python train.py --activation="gelu" --norm_eps=1e-06 --positions="rope" --rope_base=10000.0 --qk_norm=false --init_std_o=0.0 --doc_mask=true
Each number is 128 + 32 x the weight over its row's rms, rounded and kept within 0 to 255. Layers, rows and columns count from 0. Numbers have three digits each. The size before them is the row's rms in percent of the matrix's.

# q: layer 7 attention query, 256x256, rms 0.109, rows 40-63,104-127,168-191,232-255, columns 0-63
# k: layer 7 attention key, 64x256, rms 0.0896, rows 40-63, columns 0-63
# v: layer 7 attention value, 64x256, rms 0.144, rows 0-15, columns 0-63
# o: layer 7 attention output (transposed), 256x256, rms 0.141, rows 0-15,64-79,128-143,192-207, columns 0-63
q40 097:073150141081109093118165121163075126174181097113133115100096133123137132148080131130100063115143197083145109141150165132063127167147065138108136140122084077162166117116117159131130160105167089
q104 096:115138110089218069140192107089106136197115123090124140154089098119129084139114110210123134158114116132119156123149113109110114102145116152124144089100133076066130117178139158126104153111079136
q168 117:110189088114087122158142085095103162129139130032162120172151113077137101164165112112038151108149088102058176158112104154098160076157094108157113127081197078099125135112131069102128065140113125
q232 111:121086198060167135078146114122120149159141155105126111122078147132064140164159142186120143115099139106145100164129109092128126056137065070108206177152125061150117185149104153099104126105067148
k40 114:177095092163081119168113160093144151150175195152139145151128158111165100059151105086118098131103137152101133086128149113095139176155154156123099090135149135090118132159108130096088126139157124
q41 105:166107097098093100138166178146179136162056116188151104156163104106125171155130168133116119086122107104166184084141142119102164096112138131115129160071137114120126099124119166160171192175118164
q105 111:141154091092134119119124075154131140110112109114161096059207127058166092131133137099091156148168105104168084112116123135152112079031065130127143143133143132139133090149099116085142089145134128
q169 113:141114117129104151123104146135069151078154116095078117101146090116173148102152156146136172118132122085168136094149077140157106198096150108125165128099107170110120073098072133162147107127155144
q233 099:144079086143212128105133130152140099031084144150128072142143087106123098083148103113107119091112098110189146170123204157154176116106074127107155134043124120125083138157150119165173102105068139
k41 107:162100167158138150110154088197037138104141219147170139154111157193115155156126111091100120135142129158098150117153139090106096115144131086131086120123128119187136147180159143180118154070134152
q42 102:133160108149135117145047147180145126080132165153104179134063173133145098148103114156128148137144171119094111133145219141048113121178109142099131095205094137018096165118109137100129145161131121
q106 108:137164172118119155152116100143131091042129157135061128160175133148119101136112091107095092119141078128151158097102083114040133085129082170118166099114179130126191120120137108126193117161133113
q170 109:149072137165143156141080093118132138130154109186147114156093143104139096157106156145212059110131127114128120128130148129140129134098097100073135104144116146091141134143168136173191058113149152
q234 104:155082143108158123122113124144074114065115071173134183087061103113195182080158143140111117137191059131083161081102163127145138126092155106093116113098093126145170133106028103109151144161140118
k42 110:080084144135129138143103127126103156152144139181116156075153143181165148054135120113121127100104100083150117109106107155114151135157116178195147072141171098120093131107118207109145130146090152
q43 096:066096087152100134193144122179108098153120073145149114085093075127048180133200148128146085168108093112123151128106077157106133107111126140102114146098136116109107174123090231143179178142110128
q107 091:129129082107098131112159096121077105078081138142132130111082176096162144149180131116144106147182087164146099140064091207127135094096123214165122133126138117157117128117121224137087129052123105
q171 116:121172195108126086126185140186152116151110133113145122127083108097160169133098137181177124133120122146155168110106121134090116076146103122104128115125121141154187099148117078119166086100187150
q235 097:091087137153102117148129143139148108099147088150156093146097145090108129168090142150101174090143110155125080109115121188146126140132127093161117108169117121100109122116101120077067126105096130
k43 102:159137125168126146165087065175141167120131126134112141156153101098176144093139105146112155146131104082140133086176146170125158135149158130134101098085100128137170090158156144095144133082106146
q44 096:134135104158148107150082068171122137135140064098101103143102084121105077158111149102104113113176171127108092198150122129169121103163087146124135094118116195087094080117108130091107190134105109
q108 101:123136179099098142052158139180106158176131123138124141143082125083202098113165160108146110152159169178150117082144115187191093123119098150173136129115101135159139183101170165116088104093105111
q172 116:171072127049120165101150087184158117142125168062159173144101124135110099116120084186121117110114155121113126130150159116096182097101168089154047107159120159102107175166109128094107165107108093
q236 095:184156163141063129088132128131120177130123140150083131112134149121158093116117160154113063034146158181108140126103084124110136125133181166188135119150106124098143140153149142111083091168121092
k44 122:124175108149152130157119099101153122108120175076106141106138112160059134155153158044164121171122124099192138111166171103097104108153138092073111159080122140163115139103116132133142105052092064
q45 100:112178124071155111082085182175101119095168123166094179131181130124135139187168090135177153149140128088124125115146163090126126137123155093187112179122120106156134117086169133116206148189070134
q109 098:098153116143150137178144134100093140108185147143102125126073107175112148136129105139134171088113090155156161116144190099106125136158136180135129189155129144147133133126138087106135179099056204
q173 115:125122080069199085142119199142212104129113130188116089144104109161110099112136114179179111108133146092157101112111100113151062144124088138131114106119090071112171146058144194198081129157104105
q237 101:130076122119168100132163118173167156130146110160102147161151203089138074141090100170102157146161076092144130162145051169173125164101172159179123107170133149095112141107190138133109133148095137
k45 099:085090094123054116187136162137134180125107133136078140110125140167120105098140177128131076086157162129133125105135130119094104112150136112123098174162146111122231081116149145130149082072154117
q46 111:157131096134127201131157151086136134108179131152152093144101140105121180150131108134105089053151090110096098112070127118170148110076135208183142193187142150130116149110230068082184141108104134
q110 098:065106135147090084094118121146162116109110128135173126154128186084119161108171138092091118139086127164112202130100052102075132065119098151121113090152201138170163078131100157136143127162089149
q174 116:098103116097060145135160100126183162146133220124121152156141165152141158160045194124104127126207173130114057081129159121116134146164119123178113073138141155165111167188134169098079152088100135
q238 099:182092114066150137172097132174130178083124123180147187167082158120086131089125079197115108101155130130103156078140118133097097158087086123138162118169096138176119031088159121144158128140148110
k46 098:174132145117094130168111070103151095166189141158163124144084153135135097106142200116141137176117180172143105120162113100091102148180163145136130120119158114094112063150082167118162231107115174
q47 098:172086106154131120110146128153122133141131122109101096082100101092089086183113138115192172085099106145165106185123110124164113114153083127067170138115118080096135108117112091077144185098110131
q111 100:138126079184121085185154177159145116142091116125113135078120155098140085153105148128142157063065135109151160051114170120157138145113163102104137203149130141105154158146115103121140145172121210
q175 122:117113136138063153154157164131105145143082155109142095139135112053183135142194114118127177134182122108150100156111087108176103123127132149127188113156113099098178177085131131164125130159175130
q239 100:141066134135094122132130099052118113169130100144160124104140112182149135107088072138131128127148174092106157052123120158104131118111206107131140085116172116124222142141161119137141127155191125
k47 111:113130147119116121134109177124134130076123143124092133118143109099130078150147149156136069073073103147144143152133178135089134143140097063153157109157170126120110122160064065092162089131108108
q48 096:225137092068140054129113141102155161172107169098125179122088075150132191136142181123128172143127128114076095102146181149120117140131129122150147121140075121054081085139092110161129081138044116
q112 100:096128112056137094183111111059115158150133148121091133162093106172145162187120141194161168132105122133106160163123114145137061098163125130107099189106124150161123153141091168157148131145098197
q176 125:148103087088186095113127117073103110088129118108168099154110142171129124168116110185111116074101151163138159047108145136114120128129150161176098108018193134108034116192130107088174134110110158
q240 104:154104091130217089095086036107115126100152140122142161172170099093149191126089132114113142102056123141131131129074100154152127083178134133118123114127137145066135125166155143168165136185124127
k48 104:170104166156160168135168145105146109152130079137181133110145204161065121104140130151150100124132151133124161171106150094123089131126095130158069119092142112091106113096140106143111061155189148
q49 092:152126136123168162166182090054155145100083172127111116109162102096186164063157205099205115075120099190117099149145127130154137170168198060143101104112136137163148139169141070179199095120122185
q113 097:133116113134134153145142119119160100111133100126106090136165164131148167130128061158043143115081096159114150169155115131131113063120113111134109153128191142169156105122123078116152134131189125
q177 127:166168212171124129112142128138108061117127142082153148096122149130165146139174147108112157108120109147125105102097092057071112076157100097138165188123117124127091183130076138129083157139133055
q241 114:115130111168149111143111133080118152118104075141100155175175131187083052088122119176095066103114095126050137087134119171146130120123121150099091143058134122070122121176166064127166144150118111
k49 112:119120125129080127157130121110157121147097087075132185099111184122127181172072164103122099116061168096141150099110119141102088134138135117232160111194137129135114137169134145116090110056171102
q50 096:065137075220131133099139114062123157130119150118142146141192162151175117156137071075062077103105084147131175139091152139134195093155071176152160140115120154163142145145128153130126129194099146
q114 096:160154109168091097062112096099180104164141135115148122121097175073191141138135068146135126198089098133163132090151116161106153096065091124193110160105064157168106117154115082155080137134123125
q178 120:116156146094188055094108123124114133142171170133180142178144154169146126115110105122138114165118183160138130118130105147070081138172105133200201131122156157119062084139147137145108202119118139
q242 102:172108102131094140070158136119179112172105088130116056090136181097166138128108130157183178155152095155177081138135177174118138151048103086171089163135119126118125147121115107201134185121127092
k50 114:176118156078159144134095119176127145145171176114128097117136122153088115148142109056176140134181150172171142147158134061136111133132125100148101138056164138088174139046135162099078125133081131
q51 092:130176143135170087108128154180127113173160127130147116083142135147080154148167089151104093163166147162127167142143152146097141166158102108111073192074173157111201180127135146163153056095129120
q115 107:097110205141048087126095143110108180111147180136134103098155148139153100202155137103160122085151148204146154103147128188145108171140104148125124110162059109155110130074150188068118066127133159
q179 113:113138133133162153062104102105118083096150214177169102094141142080143116122172126136112141087152169106116108103176086073124104076122113168134170145159135180148121107178108142097144171124129093
q243 105:125149115075119132080087113142147090108061107156132126112131149085080098161135195148110096148160111204107181129081117136156087148182111121116160076116145107126165125151148149089106138066167157
k51 107:155172111146084184127144077159120144164136153154113176130106140114175129089141145086170174172134098026092160099182111154116171100112091123103167123164142145143168066146135100149154105172075147
q52 104:141203095176040087137086146127078123133166105126157096175086071090128116102120118221095130184079105128073166095118123159123129098175136083136176093088133097053125160132107121134123112149159130
q116 098:152112105153152125173090115105115122166140148146150098158130048106120122146105171119081101103249125112138126088124159112127082158211129175147120152094090072147098123179157115073085114124136137
q180 112:081070118100118156157149092074196108117134142131134142128109065089113073086083154194150133149171105179161104102132106106130108135118156137161110114126113091138185127140134173160163114099165161
q244 099:153143113160153135146100123124132185214062097115108124128132102161133159112156156149113156120180082103061161056075170091143115140135126101112113081133116151137150100135169134106098109153127102
k52 106:156130153140163103120203082078179061133174105151142156168187136206128190073151150153124128101169133082149113098135120145141077183122099151162150100122150078165132127133151110185080089074142160
q53 102:102182101130151111127193163139108132178120138155114060146104114171146062094167069138113121105208146075137099135094112158122086090151165186118054106125112165140107199141112141128129090105102121
q117 100:122136110124134179119114129133192138118137148047129152148136187104133107169108165143092132183131092106166128150132139068100088109156138085112060177104127168094093166124105081107148242183147136
q181 123:173119138127145180117157054127102144091160197097138076101153101123102102105165175084116111075152146067088064097137143117083186161127133124127074073117141090118182099107137149133087190121158126
q245 102:175156136126095167147132172078102136115151114129114057127128190110075084143116069206110116108144147068134097146117135155167167110130122147116143091119124066068131110082105149115124107122143164
k53 110:166119128133139118158073156103165129080156093102143130176108166164079135114070120098136103069157137141128116053086078170122146116136084076152130141090186156126086196132144092148130158118081200
q54 100:110147138000156129134187146224150114143134115105129162092107171154164083033098148131093152155132171122138127091074122116118129088143193126115140149139152131153094150125099151118171094163111155
q118 105:168100092066140172069129085121166123104109173150138125140118133086124126133157128122069098156132150157168128097179148072122084181099117111135132098163166192120054096136122122137137204135095145
q182 111:148165139052131126049074145154087100097120214196100145141138151142144130162123198140083102180131077123137130134138187161113082156160101140161112157142097149101135090168162118124136201134150142
q246 105:124155151140136161098157074149081145167139121149133165119084150076164117120227186114140183173165098089116155108097115104096127127112164148101179150138132165090145135082083094093117179137112148
k54 108:138106126124188101121121163066107127097203159137113097160222089145111180175137125080130123176176131110094151117143119179158122133155141105168136072077101152143142124136177133116159176127125123
q55 109:094115132132072153098117131169129175093144108105094147138125154099101133159160089146094145178148148163130158116147137194155156179109092084149120136120150155118147174061057043123121130149095124
q119 106:108146080102087170118122114120150123151115070093132142078161159173143096123166164097132161152114100136121134142107124146134125141134165110099143089102160130131119157069073102139139147151107108
q183 119:114147111091130110183125121127095153144121136163144149113181157144137116142115111088132153157144149143151124095178148141159159186129187112160094152149141125126122121142145098130155145125079163
q247 096:122157192147137109156143180111117111131134137128126156107141172154159131086121166117097154132136108108139102093110122074132116118127107109082152149118158077160129152109074128089126123132127172
k55 110:120134094032186172112122075106119115159111121151145081101138096146136050131133106121081110149143171126113157098127109104097109109127188126173125143110122155162190087122208100026124171133196138
q56 092:094147091144184116145152129196099123074178136137163139126151137114117112070111084117127086135118141158091076120151104179090115223091078116131080171136118071137166126110167119128131110110127073
q120 104:087148156102104120141109119067156160113120136128090086160166124137106124182126102111098100133174114149132109131127145141117146148089144088115118192129139151128143140086075120087140101165162193
q184 125:156137222069140112184123167088182165124103160118044129114166137124128092124107083146130109152136131113116171150117152118069155180134153124119086113087138156113185127155124115132113136163100140
q248 105:075154114142134119161130100116112142126059172137123126115090100157130120150109111106137045160178103188154085116147164107108129190148164138157107160177149163117150147176144192143088145154165205
k56 099:174107129107134151105047156108089172140157089131129119150209144086107134120105141064159125098134115093135121117108178181102133113142168149117193096136151126106123123182180088149099127117096032
q57 095:124133109125067187105079138111184111117042114191117095094150148114120150163103144143131114118098155173107131172087153168097120132157150087180093077203166115157097167076060108130078084117130097
q121 100:162130091166128127078111102161116115170047098122150126099128096138172122145214153162091157093110100123164167108120113068133131100092108097111135127145118126092098091114147113198108102186131069
q185 121:119123143206125164053145139119158068110151062138075089177114095113072104097132128172140114118147147153126143168126125127198110166114109161112125104154105072106148146106143125114157106125114137
q249 103:139091138113163150156155123062119120176099160099167148103081111122141072083084082115145123105095149156124123127208108118157146142076064049152089170093156063128126135110142062155111145073130120
k57 100:173116139139170064124111161143164137086131129133170143133137125153043134111132191091133213092093174149153109125118175130142085147160148138097110163129123105181182141181170076085158180168083167
q58 097:164134102193141144091166142078206101124124094121067115146173140122113172114130138101111165165146206074158083146138086136122137151140149076107173167063120128113150195143103204116097143090108106
q122 094:170140138121138190130130150181127125093103099166138186127121145121135155072140127127157176124143164115138141104156075100123167096115091173113156138138144150165100124135122154077090178123138109
q186 107:186105104137128157179130129153112149078096149165164152128154130096090147095154154135137068108142154136099102137105105098136156091085099140150133138160115151157150111147170054100157098130111153
q250 112:103107084154137122140128130124145120142133104088103142126136124117112132119132154116148113134153164147135184156131118149151138146183171162126123175119123140086120136136100147192139102167120161
k58 098:096109128101118120139156192184140107155094171071151188162050101116100157164140077156127094135135111143152104098176146090216097111141170124129103094160073051153067130116120128122096140101146129
q59 093:136102106126135057113150133130095149110144127112150129105186113154113120144092095135126197102098127093116104082122061125130150135103127154151208155132102136151105153110158184132140121140117099
q123 104:128138142147136117145170067214123095141153136138142132138107105164150156152060093126095080087080129090118108130151120144164098097199112162090138090118119148118085140131117165122119134110117091
q187 122:188161125039107112093122117180106093143156129093176108151154090123192115141094090145089153177141136080125115149160130126142093147162140128181178133139187129128091126144156136208165242112161157
q251 098:163095139130163062100138113116133158133142115171124141067076116116153101125146145121130116145138084152087164104128093141115061114163105178077086102111114169124090134091156172153121137145096120
k59 099:135128126147056155150133155141126124116190142131134096140026184142085166111132127133147115123151157164069097130135149166141106153136173112139050061078112141091144089087098125166139141093141150
q60 096:119120107189133132085144107098167133107183076155193048164124138101132128098126133084148042078164118135059143120179161098127117123108156122103124154109100134112103153186096148140116063174067137
q124 100:147112083117113182129132132155097111119099141163086086112118125142155107153105154142134124141119164111128179127092177135140102069106134098161116074100160157099157171152136138151120164113042080
q188 126:122106105191111234120165126078164094116145121129135157064164136136166101135163151120218126193101153089154131111104140132146141097075153196107126087144124108153117084119083110117138078137152146
q252 108:150191102194110112085163092058122100189061069096185066129101098075130136083101146146129184084086133170136127150109137105147097144133142088169147142080160099128107165140136096181137098106144090
k60 104:079146171071097147133155123157187133197129122090096132110123138120122132140078134143131114092126148082177094090130111125089151173151045143183109122122108115116145122106170150088137170095119131
q61 101:119180159090138122121182143149141145082179116103137130132114080107156130235054104164183130156134148085146175116217121117149144130147130148141110120142145143126129097110081169141085148164135105
q125 102:220177078169136129157130126193125212147094144144166165158114132160147088127071141175121122096113177150092075148074117174182141097132089158040118166121166128055179145122090092235119077102087131
q189 114:098103169103149121117150168132114115131145159149147130106115143171148117138125169163071101139105101109142143167114141127111167188107146098152133080126086109092128139208122110173133148143148170
q253 107:133128142162175129216093082104119151153162168149121145141191137163088134120067133166135148116176102141138105160125137154131121094184085130120136184115119029119165125150077138131166137061113164
k61 106:109072112211108180105100115114166078096133089077133087117125118093097086058059172117125100132095103133112130094125079146071121115150149168112157106110049106142083137139126096112181158087147173
q62 089:080106154099134165154167155130118139126059101144096119141172155126086088139147124090097095133139079114117180110139067153165122080090088083142118107069176164110089111148120108126173123151131187
q126 105:081141133115096155193179211109091175179154122152110155105172101178161112093096105107125175112157048090064115098156071149191142175145089133105085130103081163159173151144063096114117111090170091
q190 121:183177089110065150119171097126192140092083157161115162070182110113115143092148066108073198087051153069190147173142113146192113062130143093171148153125107198133105175105114097094117106147121159
q254 102:198133159123129167171145091165162129150141118111144145105128103122178097107159114092128163121106108081072075095155113115111182156049123096108143128117102152127130129108136067106106181079156137
k62 111:165066131094100129128144155089112143132136083142126135076112165099188107118143092162129163120119199119173155136122136150098153067123156142101146173141108123161071071112129130167136176125102135
q63 102:116179103139139138097125121075100085121173069125142099206149164162175164153167151103060151123097125135131152159161155178095139102121136111128114073142130129132140091126186118108117233092153177
q127 110:077164142161070113091071134141102108171124125153185185173121127174194103184115140121179160105112115108130155118152144194104144104162117157114103160147166092125123172118106128132118130087143121
q191 121:168123125134185147143094143118115137137119134178166117170107097125137071117177148144148134096115152138095075150155119122112140129099100147080166122180080152135153116095117139147095062113112153
q255 105:101171131108132118085118129157065136169181149164105115192188142180162080166082106166083119111142177145152080163197132150118179164140107138116095151092104091128175144149015109126188117103109164
k63 109:130168121126137129102130148090132127104141129071071143099095029136145127122163097149097165108080093096163137109118073132182096100170165160189079147144098192144151065096166100160154147151123124
v0 102:104142098155116170150150141119096166062145085117155149155168171164193082124136155149116132113171126171112121102107119149088133187170185138089127128148192056113103115179131125093124126131093139
o0 110:144127125181185112091102135157156167155121114128116140180119151111119134116123234127081101094149147061103119149143137140078172171142136136157097086121186099087109147127082133127061132103186103
o64 110:135132148170202205158108129145137090121145127117132140146153157062114104126170142174094132100220108119149143132077148154155146104143131170195136136095141085097160112114072181162164133155112008
o128 089:082168163144104126120115083170129096141131184090101131089105105153180129151131105138179104116136173138165116208194105159181116132140106094107148111131131166178098192145115120115141137160125154
o192 080:133095148126164101164125095099189141092141167144150169155109181143147154123100140138129101169093077083114164150087170120084154113161087145140119095133148099158137151153156118133146109129133201
v1 100:112105136136124133129156121132132154166121114152146147138166127135040166106123162182176055066117133135108187178177143124133120135130098112057102087124055101168081112161074078149095119155095155
o1 096:110077151085184156166143136133180163138073124140114145102193164094078082134114112109131096134085057128153137161093192118097094146104094076107133113166113101121124135161120100112122079192148100
o65 102:145116123121187138159089130186158138144121201059154122070145101078063128101146128138152128133132051137096103114193121118093140133163113121103090117120060116133094100131151102086128105123135072
o129 104:139136103127115143106014105110087127135142114137136131199174131186130090167131152095180078147119164155121085096111123126032112132163164157088148203161079145151099154098069149124128140096147167
o193 092:106119151104106144153182135095111125087125153145120092112098090136134124138126015129085123110152096125108119153115117148100116116124136137102191114115121086088125175114056127110147088130187085
v2 100:094149128138119088203108127129171140148167147116079142120160109143196171105138135154102133174094070042161079105082164113147138136126173145131150097112149145112074183093087119134105150140077125
o2 102:159072118200129131094139202104165161107102091123117156141166164145138110114102133180105141156128106154084122161185143086157075125064139082117191143148080199110145115148126145151154109119074197
o66 111:089203171161128174184130097132121181140206148135094105143197104169164150104140213084097167147218201101184131096099182186124087180111153104125108137095177096105083113114113097095167128163162127
o130 097:135141110109077161050067104136086104131089193145160113172101164174137166222138128154128095120120139134132093111172086138135181130149075123146147070164161121138145103145130110147096137154097130
o194 094:131104109178123135141095114121152122128113119084121138128147133075152143079109119114140131124128065204172176160088110085151094114066148074096067124042086104175142120089118140174087153127056080
v3 099:132115132131150136130135114141133081107115129136120146096103166180100109081089111100059121088158125158148135098113046202111120133146117042159137161119126131130120148095131119135178126142187096
o3 126:144194155115146131174122102138102054101154145152154095129132151143137117134110132065071110133102135133132156128124121139115167115194139105136105151074142180086160131102176129120149126135164148
o67 095:177102129172121177175145127105085108172142139096163151166117164152136052159149122157122071150179112120154130094096135127107117132140157143146157092137192119143086128143109127125111171115077124
o131 090:088145051123151137152116165155088182142148161178123109127071113165112163135177179172215091128142122112084171129122109087111179130133162137126163126139077145131119171111143083122122125108166179
o195 085:104116134127118143102136074085119146115191118156157122107131142111134203121099141153137205151131084135125149091135103172078111156124171079146111159137128141201144115099135104125137128158115141
v4 101:124126129134145146157089138126120131080147167068147072112167085114137085164104107084071102126144081138140109131163170087115116104154109062168174158095085128136100143166119137119098124108088116
o4 103:140086097079096152084086101116097137159107142156165105104099121139118190157155085130157095099111103132114158120133100138117123122128151151075158090163140155130162142120138137065121103133099091
o68 120:105169185176144160142140174115138126096038138164117133175109084136095085105175107164111155090117114106147121101098104081091162131147070131116110141132104132061154192121156139126175134087139136
o132 090:125083096136185087170117107099143138129180037140067160083160159177196129116141117080158131186114082119182128155116148114188171094099145118132115100116196098143129134077143122158125124159083113
o196 093:079118135105121193081135211110188127126128162113142220143078168069149103142130163177171138110133140150092145121179158123088186139151089149187148073135124164153092148171106116081132154142143169
v5 103:110172059174111174142152124168148077066128127138130090108098151081131112087150109102105130166083148163136147087111092108110127107106151124168172109146159122119078170148116182158095098134135151
o5 127:153175070116144122118182083150101115114132103126196106120151161091102123093215110167038146137159164129167132139090169105143114092095146177164140120094090138205087166190084111144097168115137169
o69 105:170128124166191094144095144121091143160107087181136080090180087099188151098163158150159113088110126077215105084129134158043097142073159131094135157122138135096131113102096180181053075117111067
o133 086:106092122091116072099121166109117153088074141068062198121154163166094071185104136142138121176069062090101100187209148129136114145097054123166158120093104104155184100110187153120126091139103184
o197 087:108127118136077149089118138170119049129108130087177103103122116121145108107187104161074150148082152107129188147107096152115105141132167096129089128099074119156146111175119086185205118100100088
v6 101:190120137111149131169109148137117174128102072085159164158103109087120089159177114146108111077069146149077157156127056138156093077186185113127118114100092144163176144158095125090123117095135062
o6 124:145105112167115121138114178130113150125138111068169158112088088128141125086058124117126082139082106142078105187128070129115079152171163138092098147166139167156160103154085077097117095057169071
o70 098:162133159141161120121166108070084115182093117139193142106132140116148104111097112122177109119073134135105169167095126134130165157150132147142111152061194122167120124187131135121132128076148118
o134 089:154107106072127143170160184082149137129098085113118171109126135148154151137050147093066101140129147144111082100103156138140223165143115153154164132126099120121131107106127167169097101132187127
o198 073:147161139140113070119142132176059124140130141100082115110105109110081117157131131145108133146134167100141128088163161063171093064085129122115177119122124158097088187126085106064116085207101210
v7 098:240109128117139141113154137103154147156150107159102128101112145143144100104059118128095101149151143163115125161111125132186118127163078102130148081162106173151096122149122160154106218163105098
o7 099:182129117049089153152117061122150112194120160164138103112139146082104138184163103163149172108183131175113148114110092123151131166151155150087086133153108178137121109100120132173146119135102102
o71 106:124101109156186094129135115109153059177119159127132140124107142123104070128157099124104136103112136079100109120145093089180167123203120088122086133119110117126111125145068087159139152149148165
o135 099:109119075124124108096158146129103164136171119151216108181111143114120172119151143141131132119148157121066104118194139141104077090120128161157119151138112143124098120096159098122140134071139135
o199 086:149122140175182135112091133146117145151070172117124118082142129100148134104119074093103064135147121142169167152106135148134089123186125127102153180097101074113128158170095163133116105184144069
v8 105:156113140142142145098077077153139128168096132080097116168104133128100121102174087151159077070123110116116080110152067084132130130077129147183114149127124111139090077182164142156147131094106095
o8 115:063106088136109172094142144101095099124141106107132092155189126117080133102160152108127128078138107140183093144133096091078100088177154111103131132102203142122142122143130098128061107140148185
o72 107:175108158127124106169151075030123139169144124146048122143158141174093086128151110129073051108172181162093113155113156125141146150124144111168086038143157078122106079109104127161114134122095144
o136 087:133087074077170086133164158124094162132135137159116129117169150134116175084093185085122125173094117071115185135128132130161131132081099133109157142152109089134117147125157145118155142173120100
o200 086:159159095212111139098124166077115157179136085126117182141159133179101099148134138148138139083102130137087101150137119148138092152190144170123086129193116136113175157178122121166118109109128132
v9 099:153117172097104138100141127141138104123166127134130131114132134123121149129128074151125155097128148109174124130088140088203132144148099076099160153219090107163105141114159142131137154085074117
o9 112:129130093077117078111150134203162105120168115175140092169109147118183128146173123148113101087186136141131136082144126118172112159146137192155118126135036158177121100098091079117128187139105094
o73 106:152144121161141141149150139156147089145151118149121140166143105113049074090157064140123141166074142125132114166136087107163160118133163096104072131195116136135127103157103116087164178130085151
o137 084:131133138123151196154134091101154188141144143136150127135132121116136182137144156075136197131156229127095169054104102162114150098090120172156141105121180101154089126184144129101102144192152123
o201 082:120156110134148143134120098159078121076202087135196207132084146159163068164138118082144137147047114157139095128131115119099064076103137147099121114159058215179131087148101115119083144149089151
v10 109:088132114123126209139167149069158160119077133157136144151110134141143084081147132173122033061130099058164126148088153176102108138074112133124183170084187143093150180102141147083133164116088119
o10 111:119168117116111150116073122102122125167178122111117108053120176110156139157151134207171124142106091121173142175119161154121130125132107140115127150115120136119132083092181172171063139114114068
o74 111:127110150102128164138134089121090087129138130120074088103114176077128131148135127188184057121231129145167150108110140127140125108118110178218112167166153144147212103094148155136170112156125129
o138 092:160084088123127088121120162127183094191137143147112098150091087200099130121122168098063138126150153134163137138139137076112122116186095156101163084209127084102114092108118124179140158184098152
o202 093:121163112103155139153144127125162101101116118109099090133100099057165114138084097208176087105080129101139117141125129074156181145082075116173114147079086103078160166122132121109133127096096084
v11 102:141167188190097118111147144119084060130117125179152143118130163151172121115140227080120175124156160150134138148123163142117112119136129116146125130115100140119132128128112106191109156113180167
o11 101:108163069116134104180126105172086110108124094082155094137106150088101115169119143171069148125113132167131079108101195143140144147188120135100133143130094160136143159162069103106113138151080105
o75 118:087138112112126124129121126163182144116180126135181106136136095152106205097103132107118143153099118112140142124138190174104112151130121071129137122138107100148080130146112117064096106080155105
o139 095:107142159102125130162078111160136150165089089164075101168139116100137139118180121146124068113146081111091141161064127089166121099126136075095102137188082180171116159079104193134074163132095114
o203 093:129105157070119125064134142083118174093130191202100099108137149131062102116135121146147120090139184110162173135149133112127155116101083158127144139125198188076045179148135117143182079126112168
v12 107:191157134097144143073148134171139086192139101146137104161092115122139123093108135075109143140118113111146178151141128149187160135091140092120154180144127171094140168253111103073111096088111133
o12 124:185152106136128130164118128153121089128105115157148087087141122135131127135150161166152166193127165132136114153148128133092102082165102131099103166106104164095076120089109115121081151091111167
o76 111:148060104082170127110195178180152159143096118102122137157132160188070154142107154151062129135068142178140091124166021107081080079129080099122141098141130146182152114176084125139118153108136107
o140 091:168166075119091126113081121112117155163146139154125124108150074066130096129181109148132117137175160132121191113074142182153132200112110122138146107102161155155152116140174085143126145129117211
o204 082:088113157144119112111139126182139178118169120166171156081115128129200152144126125159130191129144104139153126063117092162091149085090156157146127153132135149146124115095073172136106137107139124
v13 102:121116083136140128089130139131135177125184161097140179174093110142141123126120046214147098095081158123132199113159137068174166087136136155149142118056087198129156074121111153112097152171141077
o13 114:138188060078136162160163141146181186109158039138130124100119078128117175137073149149170174149098132096069166171138156117099143132110144149087075158203134136124168153124112194116106095123154132
o77 108:170092157219086132127140109117073101105112173095115115159088135170180099156100175122194069130089158086151123126137134179093121132136195129120120095110104080117192149093100092160106162111096140
o141 093:119071101125131087200131210134164116187189114155070116118146085137088126117149139106078145100133138122093134126136117107109179097144085106141116128158053163135076093143127132051181140132173123
o205 090:186146108124176213109109179129137129157151100126166142124133170123129122140126178153216142100101096182074146105129181169063096155153151130139126145083208135176116160083169101123119137059150112
v14 100:132137119094125133120162111119109121162072078140130095118084097074119069158136191202095158124117173183124139091132118129125107095199098145166052133101198147086044154144096168129119091136123082
o14 112:161139116126093135087191143152137112083146083134106091137159189118139107098159133129131061135187192126079151114111131146131143122154089107123149127116154079099100162055143181126081114075179115
o78 108:147109129111141122097144128143172125102071119075206149111121184209143103134170201135179055105094104128173065104092130112111144108134087127107133116171148064088084176119076093161082066188188076
o142 089:096184142145110131181079104134156092134142105165147117155114084116102180056144059133155147110139137097100066104149133183118141105189156095103097131148067171135202097094067128158175125088144127
o206 091:105151173151125143140192153163148168136112112111100147165104147088095121148116133154077018104138127164124097081169189088133138169125130124150135102120089127125109125134181170102100131157109151
v15 097:079109125105103159143163108179147099113127133116130082207131183138151126146106168096133126115110110092086120130140154137126189090153120120114149152136045198168128072127143112185106123143044107
o15 110:146048128065096100175138111152120119088080162146115103119109129094141151112148149159166056159129172094197164092201092133109121119139192168159110110142110114164120149134090125110158105216154135
o79 108:101143113092112149114097154128156151123087105060126116106180106119181179134096127117105182130164061095123091091131109184142152197093152142118121128105150108132139162071140085142170166154132231
o143 091:163103091082096094128104169138086143142112164174114120160088107131108139086107148113115138123113128124123104137160109068151109118122085159116129087086160161108154092138120129108149129045121118
o207 083:108076126179124141101129091172204101161153127118176129120101130115135090158146171154123136163115116169112121146073133114073176118106161126170115177101130134119110124128184088167182149153104085